Part of a small language model's weights: no biases in attention or MLP, 5357 steps.
Each number is 128 + 32 x the weight over its row's rms, rounded and kept within 0 to 255. Layers, rows and columns count from 0. The size above them is the row's rms in percent of the matrix's.

# layer 7 MLP down (transposed), 1280x320, rms 0.128, rows 1162-1208, columns 32-63
size [111 112  95  96 108  94  98 102  97  98  93  87 110  96 110 104  89 102 104 104 103  92  97  91  97  97 101  92 107 102  95  96  97  94 108 101 100  96 100 100  99  96 105  98 102  91  94]
[[108 127 148 190 141  76 132 141  80 158 105 125 160 101 139 135  90 167 177  76 158 140 103 139  95 131 143 146 117 146 108  92]
 [125  85 112 138 150 114 151 137 116 112 149 159 139 136 104 132 180  81  97 144 112 110 147 122  64 159 134  96 159 122 196  99]
 [131 134 110 108  84 176 139 114 109 105 164 123 163 144 197 102 150 162 108 125 108 171 150 121  90 121 153  86 145  62 148  76]
 [ 85 117 136 145 149 128 172 123 142  98 100 157 141 140 175 112 135 126 124 154 112 163 147 121  91 136  83  98 115 138  62 129]
 [120 176 173  95 154  21 119  54 131 131 134 102 139 125 102 183 160 116 107 104 124 147 148 107 111 107 102  97  92 117  99 174]
 [170 108  62 130 181 126 223 156 146 130 158 113 154 111  88 125 156  95 102  59 121  76  95 185 127 133 158 140 100 143 173 115]
 [106 160 136  65  97 122 153 146 119 151 123 125  97  80 106 133  66 126 110 156 171 105 149 168 130 100  81 203 186 142  86 139]
 [140 113  75 159 118 141 150 116 130 110 153 168 108 161 147 150  78 128  73 119 104 134 148 174 122 128 171  55 176 168  93 111]
 [ 98  93 121  79 142 177  98 192 172 150 162 170 137 153 123 126 113  96 146 113 173 117 165 155 119 125 142 153 175 187 119 173]
 [ 97 119 117 150 150 162 111 116 132 181 116 141 112  92 185 111  91 152 188 148 154  78 139 128 105 149 192 130 152 115 144 115]
 [147 170 151 112 179  85  91  89 108 127 153 114 165  74 128 133 176 155  82 147  95 190 146 156 153 146  98 134 159 101  85  98]
 [132  81 102 135 108  99 232  75 135 103 118 103 133 186 128 138 180 114 127 161 131 155 140 177  41 170  91 129 108 160  87 103]
 [ 79  72 103  59 125  91 197 149 167 147 149 101 150 108 154 112 101 125 195 112 134 117 119  95  99  94 143 141  91 134 116 158]
 [149 119 112 128 134 160 106 165 139 162 129 106 159 160 101 139 103 134 130 148 153 170 158 171  78 161  93 156 137 139  99 207]
 [128 149 151 121 150  68 138 119 181 188 173 125 151  63 154 145 162  97 135 168 196  74  88 137 126 108 125 121  90 140  89 126]
 [190  79 220 104 127  95  69 132 125  86 113 144 163  78 137 137 140  64 116  69  79 177 116 174 149 153  80 147 149 146 150 101]
 [151 168 106 152 142 205  98 152 150 123 129 131 177  89 192 106 131 131 144 113 127  68 110 126 167 149 168 135 189 149 179 106]
 [ 97 130 107  67 163 149 148 113 100 121 120 164 129 142 169 120 116 120 149 146 178 139 106 113 103 175 170 138 134  95 129 110]
 [ 36 101 145  88 127  98 118  93  57 132 132  60 157 162 130 132 106 127 164  55 151 128 152 132 105 103 125 126 147 157 112 115]
 [122 118 121 143 129 119 114 182 142 138 126  81 132  91 120 128 158  96 177 137 129 115 133  89 119 162 139 132 100  50 137 163]
 [132 178 146 112 125 116 153 129 133 144  86 144  58  77 156 121 110 112 150 119 148  59 119 154 165 181 105 147 161 158 168 156]
 [ 87 153 151 143  49 119  91 112  64 141 116 110 158  94 137 149 108 167 141 160  88 159 102  82 151 125 212 123 139 118  72 168]
 [107 101 146  86 128  90  92 126 173 131 149 198 127 112 129 107 158 114 143  91 121 136 134 103 155 152 210 131 100 117 140 158]
 [167 150 104 106 140 135 104 105 121  96  95  79  71 180 146 167 143 131 173  73 100  74 104 134 149 145 136 122 153 106 149 182]
 [ 99 138 138 153  52 158 165 124 132 166 160 160 110 128 147 138 163  45 118 132 112 106 139 106 111 140  97 144 144 107 144 118]
 [ 96 123 144 129 161  99  67 162 159 144  88 196  88 156  76 107 118  67 142 113 114 156 130 181 125  94 101  79 144 206 123 158]
 [ 70 139 117  74  68 116 161 103 121 151  75  97 169 118 146 147 101 215 120 114 121 187 131  97 110 216  86 151 151 129 103 113]
 [177  98 143 136 137 130  93 110 113  93 116 141 168 127 155  87 117  97  87  91 145 186 144 151  99 120  90  96 128 179  94  89]
 [102 141 118 154 152 108 143 120 103 180 174 134  71 136 195 124  97 210 127 106 124 167 136 148 186 127  76  65 171 183 154 134]
 [129 123  96 119 186  73 121 152 123 126 143  92 112 157 109 126 145 124 173  59 122 179 150 161 149 160 124 194 115 111 158 147]
 [140 116 149 110  72  75 104 123 168 126 111 183 119 121 115 140  80  85 183 130 152 101 137 111 151 149  86 105  73 116  66  80]
 [196 103 120 150 216 145 124 134 167 122 115 136 154 152 143 141 117 102 136 127  83  95 144 188 144 120 144 125 113 111 106 134]
 [125 150 172 152  77 145 125 140 128 137 197  62 144 118  81 193 101 122 112 160 162  97  74 191 149 164 117 141 164 104 111 154]
 [131 149  96 146 149 131  97 164 126 123 150 119 113 130 154 195  95 146 134 120 149 110 115 129 124 167 110 158 110 161 165 131]
 [164  64 105 172 136 150 108 131 119 146 149 204 113 105 125  67 157  88 145 112 113 118 145 106  61 104 139 118 127 177 139  82]
 [136 142 108 147 119 138 145 151 132 125 119 119 150 159 132 153 105 183 125 162 139 114  95 171 142 166 217  95 152 153  74 144]
 [117 142 167 106 138 156 113 120 115 103  83 179  64  77 105 101 130 174  61 123  48 178  85 135 126  87 161 105 169 111 143  79]
 [126 154 135  94 138 108 149 113 125 123 106  62 140 164 149 173 141 141 154 168 127 132  99 120  83  49 188 137  74 131 127 188]
 [102 173  95 169 151 120  71 126 180 124 130 126 155  93 145 119 130 178 160 108 179 165 143 134 128 157 140 208 171 181 206 113]
 [ 87 130 146  55 148  93 182 154  50  98 111 137 157 125 183 162 126 121 116 122  99 130 164  94 112 198  70 141 157 100  96 130]
 [173  61  91  85 110  85 140 121 126 137  65 139  81 138 134 151  96 135 144 117 168 113  92 159 102  91 160 152 106 107 158  85]
 [162  99  62 134 142 120 122 161 129  87 136 137  97 116 108 121 105 153 144 143 108 130  93 133 101 107  72 119 140 122 109 131]
 [118 139 148  84  92 154 143 140 136 119 172 128 124 173 121 137  84 145 138 150 191 128 156 126 160  65  91 120 117 158 137 163]
 [126 104 128 166 153 113  85  66 144  77  71 101  82 166  75 141 107 186 166 139  62 162  91 126 181 139 174 182 149  88 152 148]
 [103 152 110  90  92  98 123  92 153 145 152 105 127 120 121 144  93 148 116 167 107 138 113 112 120 133 172 129 125 133  65  99]
 [111  97 172  64 106 137 150 124 134 152 128  76 124 127 119 121 148  76 189 102 131 156 129  56 120 110 174 149 141 175 109  96]
 [ 94 137 128 143 151 115 150 127 139  94 140 126 188  87 190 122 110  80  91 104 120 113 136 166 133 112  93 105 113 171 124 116]]
# layer 7 MLP up, 1280x320, rms 0.121, rows 1163-1208, columns 32-63
size [107 100  91  88  99 104 107 101  95  97  95 107  93 103 107  89 102 109 101 104 100 100  93  96 102 102 104 104  99  96  99 104 102 111 103 100  93  98 102 103  95 100  98 108  96 101]
[[ 82 106 122 150  83 144 155 115 147 116  51 140 138 112 155 141 137 112 150 146 140 147  90 133 178 142 113 144 107 116 197 185]
 [178 119 125 125 127  86 139 110  87 103  78 164 104 146 165 140  63 170 119  62 204 149 140 112 141 147 105 130 115 182 135  91]
 [102 185 135  85  92 166 138 112  68 144 163 105 100 125  81 138 115 123 129 105 149 115 201  72 161 126 170 184  85 158 142 146]
 [ 98 105  58  81 128 206 148 171 100 120 136 162 119 121 203 111 143 131 166 125 112 118 103 132 146 156 107 156 133 134 127  84]
 [ 60 177 177  89 144 108  82 118 148 145 126 130 134 104 129 124 125 155 172 110  94 242 127  78  81 133  79 115 111 119 159 106]
 [148 150 158 117 114 128 172  98  98  70 141 152 128 107 146 119 204 104 159  83 119 137 112  80  95 136 140 112  66  99 137 128]
 [156 146  97 108 164 115 158 136 176 158 117 115 116  88 126 112 221 109  97 120 104 132 144 133 140 133 158 126  83 188 125 120]
 [188 127 128  89 165 128 159  80 112 147 131  98 103 171 157 101 124 152 117 124 136 111 182  81 104 128 102  45 134 110 130 124]
 [122 158 169 159 137 124 183 110 165 128 105 134 151  92 168  90 138 117 183 134 116 106 139  87 160 145 105 176  67 103 111  85]
 [102 110 180  99 113 111 150 159 121 157 135 150 109 176 149  81 153 113 168 131 183  86  94 115 135 116  74  94 156 160 113 121]
 [140 139 104 110  88  96  91 125  98 195 137 102 109 136 107 120 122 122 111 172 141 117 103 161 165 103 150 140 152 127 102  78]
 [ 97 178  92  86 153 143 161 103 134 132 138  87 158 195 134  94 107  95 144 142 125 177 138 178 130 145  93 105 183 105 151 120]
 [132 158 154  92 130  74 160 101 107  78 177 156 119  99 178 106 148  99  50 124 104  64 133  72 186  90 112 152 163 133 175  52]
 [162 155 144  70 119 157 142 139 140 141 101 171 102 101 125 108 173  87 103 112 111 145 108 133  73 102  56 125 140 147 163  82]
 [124 135 181  71 130 147 128 118 154 217 145  79 104  91 122 119 142 160 196 130 101 103 171 110 173 129 177 100 159 154  45 115]
 [ 95  88  94 118 161 109 129  85 119 141 146 123 117 113  36 137 126 108 121 138 133 141 156  67 202  96  93 149  73 139  95 125]
 [ 99 125 104 108 141 178 100 132 131 142 121 140 123 116 150 121 116 131 129 125  87 158 119 182  81 115 125 157 113 196 197  94]
 [173  94 147 114 132 131 120 103 156 127 135 127  84 128  34  83 161 146 177 172 120 166 137 152 141  71 124 131 129 164 116 159]
 [135  92 135 127 136 151 116  91 123 113 140 176 116 133 101 115 139 177  87 148 134 145 124 136  21 113 105 111 164 143  98  70]
 [170 121 120 124 143 124 157  82 138 110 116 157 118  95 153 171 171 109 102  42 135 135 102 186 105 104  90 130  97 149 172 147]
 [196 132  82 137 162 114 124 111 182 125 112 152  42  99 147 113 159 104 129 125 144 122 204 118 144 179 101 155 141 131 105 142]
 [112 113  97 135 151  94  84 110  92 146 132 119  99 157 166 175  92 143 143 179  83 119 136 128 150  80  71 138 164 101  62 136]
 [ 78  87 129 106 143  92 160 187 107 177 147 161 162  98  98 109 144 123 128 162 151 177 188  75  90  76  94 164 134 122  91  81]
 [ 90  93  95 153 164 102 128 111 116 148 119 107 167 112 176 110 144 139  40 142 156 134 137 152 145 109 113  80 126 125 171 131]
 [133 138 116  81 129 121 169 115 122 144 181  64 154 100 146 159 157 140 125 151 125  70 153 161  81 133 113 151 119 107 136 101]
 [ 96 149  51  92 141 140 105 123  94 133 163 168  96 135 141  83 150 149 106 181 163 180 126 148 105 103 128 162  87 119 133 129]
 [137 201 110 128 157 146 143 132  99  86 114 114 109 128 139 100 169 133 133  88 119 107 134 138 161 106 108 131  69 116 132 112]
 [156 152 185 137  98 166 113  84 124 118 149 116 166 139 107 119 105 205 139 102 130 112 140 130 122 120 151  94  71 178  71 170]
 [128 219 100 132 135 152 164 122 131  68  70 185 168  93 161  73 174 130 181 108 102 137 153 118  79 128 165 172  90 145 169  84]
 [159 129 126 140 158 136 105 102 106 125 106 112 221 195 105 148 124 125 123 144 114 129 163  86 125  89 138 144 131  67 130 173]
 [132 126  99 122 107 183 113 176 163 105 184  38 100 131 129 138 112 164 164 120 166 172 142 122 176  73 101 136 124 102 101 136]
 [140 113 149 124 140  44 150  70 136 158 107 144 137 124 119 110 112 176  80 116 118 128  90 136 119 120 135 127  39 141 153 155]
 [177 177 173 147  97 115 184 121  88 117  91 115 156 110 137 117 144 155 132 139 136 147 103 101 121 124  69 169 181 126 114 169]
 [141  87 150 115 131 132  89 166 127 153 139  89 143 118 145  57 167 142 160  86 132 167 161 144 180 137 112 171 174 141 218 158]
 [116 133 167  78 129 125 193 158 149 109 129  56 148 156 103 203 120 123  69 117  89 103 138 137 165 117 189 117  68 137 133 144]
 [145 112  82 133 148  91 158 162 180 146 147 126 168 163 137 115 163  97 162 150 140  69 172  64 108  64  98 110 144 162  85 146]
 [129  97 168 133 149 125  94 126  98 127 151 129 125 100 138 102 106 139 108 121 101 116 185 139 153 177  64 180 136 128  72  90]
 [175 108 145  77 131 130  88 118 138 160 118 147 121 166 113 104 128 131 138 187  89 129  96  75 138 167 243 137 176 106 130 134]
 [153 145 105 133 119 155 121 107 156 128 119 135 141 104  98 108 145 131 138 130 121  61 130 177 169  83 125  97 161 111 104 189]
 [ 99 140  90 184 134 154 177  93 141  80 117  83 146 168  96 107 133 155 146 127  86 142 165 100 135 107 134 152 139 211 149 125]
 [ 63 150 127 121 133 168 112 115 127 109 107 172 184  89 138  97 187 146 145  91  69 181 146 109 129 112 187 129  81 143 123 178]
 [160 109  99 160 204 126 108 158 147 118 143 155 101 100 146 109 146 118 120 138  75 157 105 134  94 187 121 141 115 109 118 130]
 [173 168 143  84 150 157 124 126 127 154 170 136 148 121 210 138 178  86  92 163 159  84 162 108  87 112  59  64 179 171 105 103]
 [164 142 142 136 102 146 132 146 118  75 148 163 125 163 110 199 149 145 101 174 154  82 167 161 146 133 154  97  92 136 200 159]
 [ 83 130 153 152 146 158 158 129 172  33 166 157 159 109 144 115 118 175  51 126  75  80  93 139  67 134  89 139 212  62  75 115]
 [180 176 104 166 143 159 131 102 131 137 125 164  89 187 114 118 143 190 156 122 144  99  98  73 176 112 143 119 180 111 137 117]]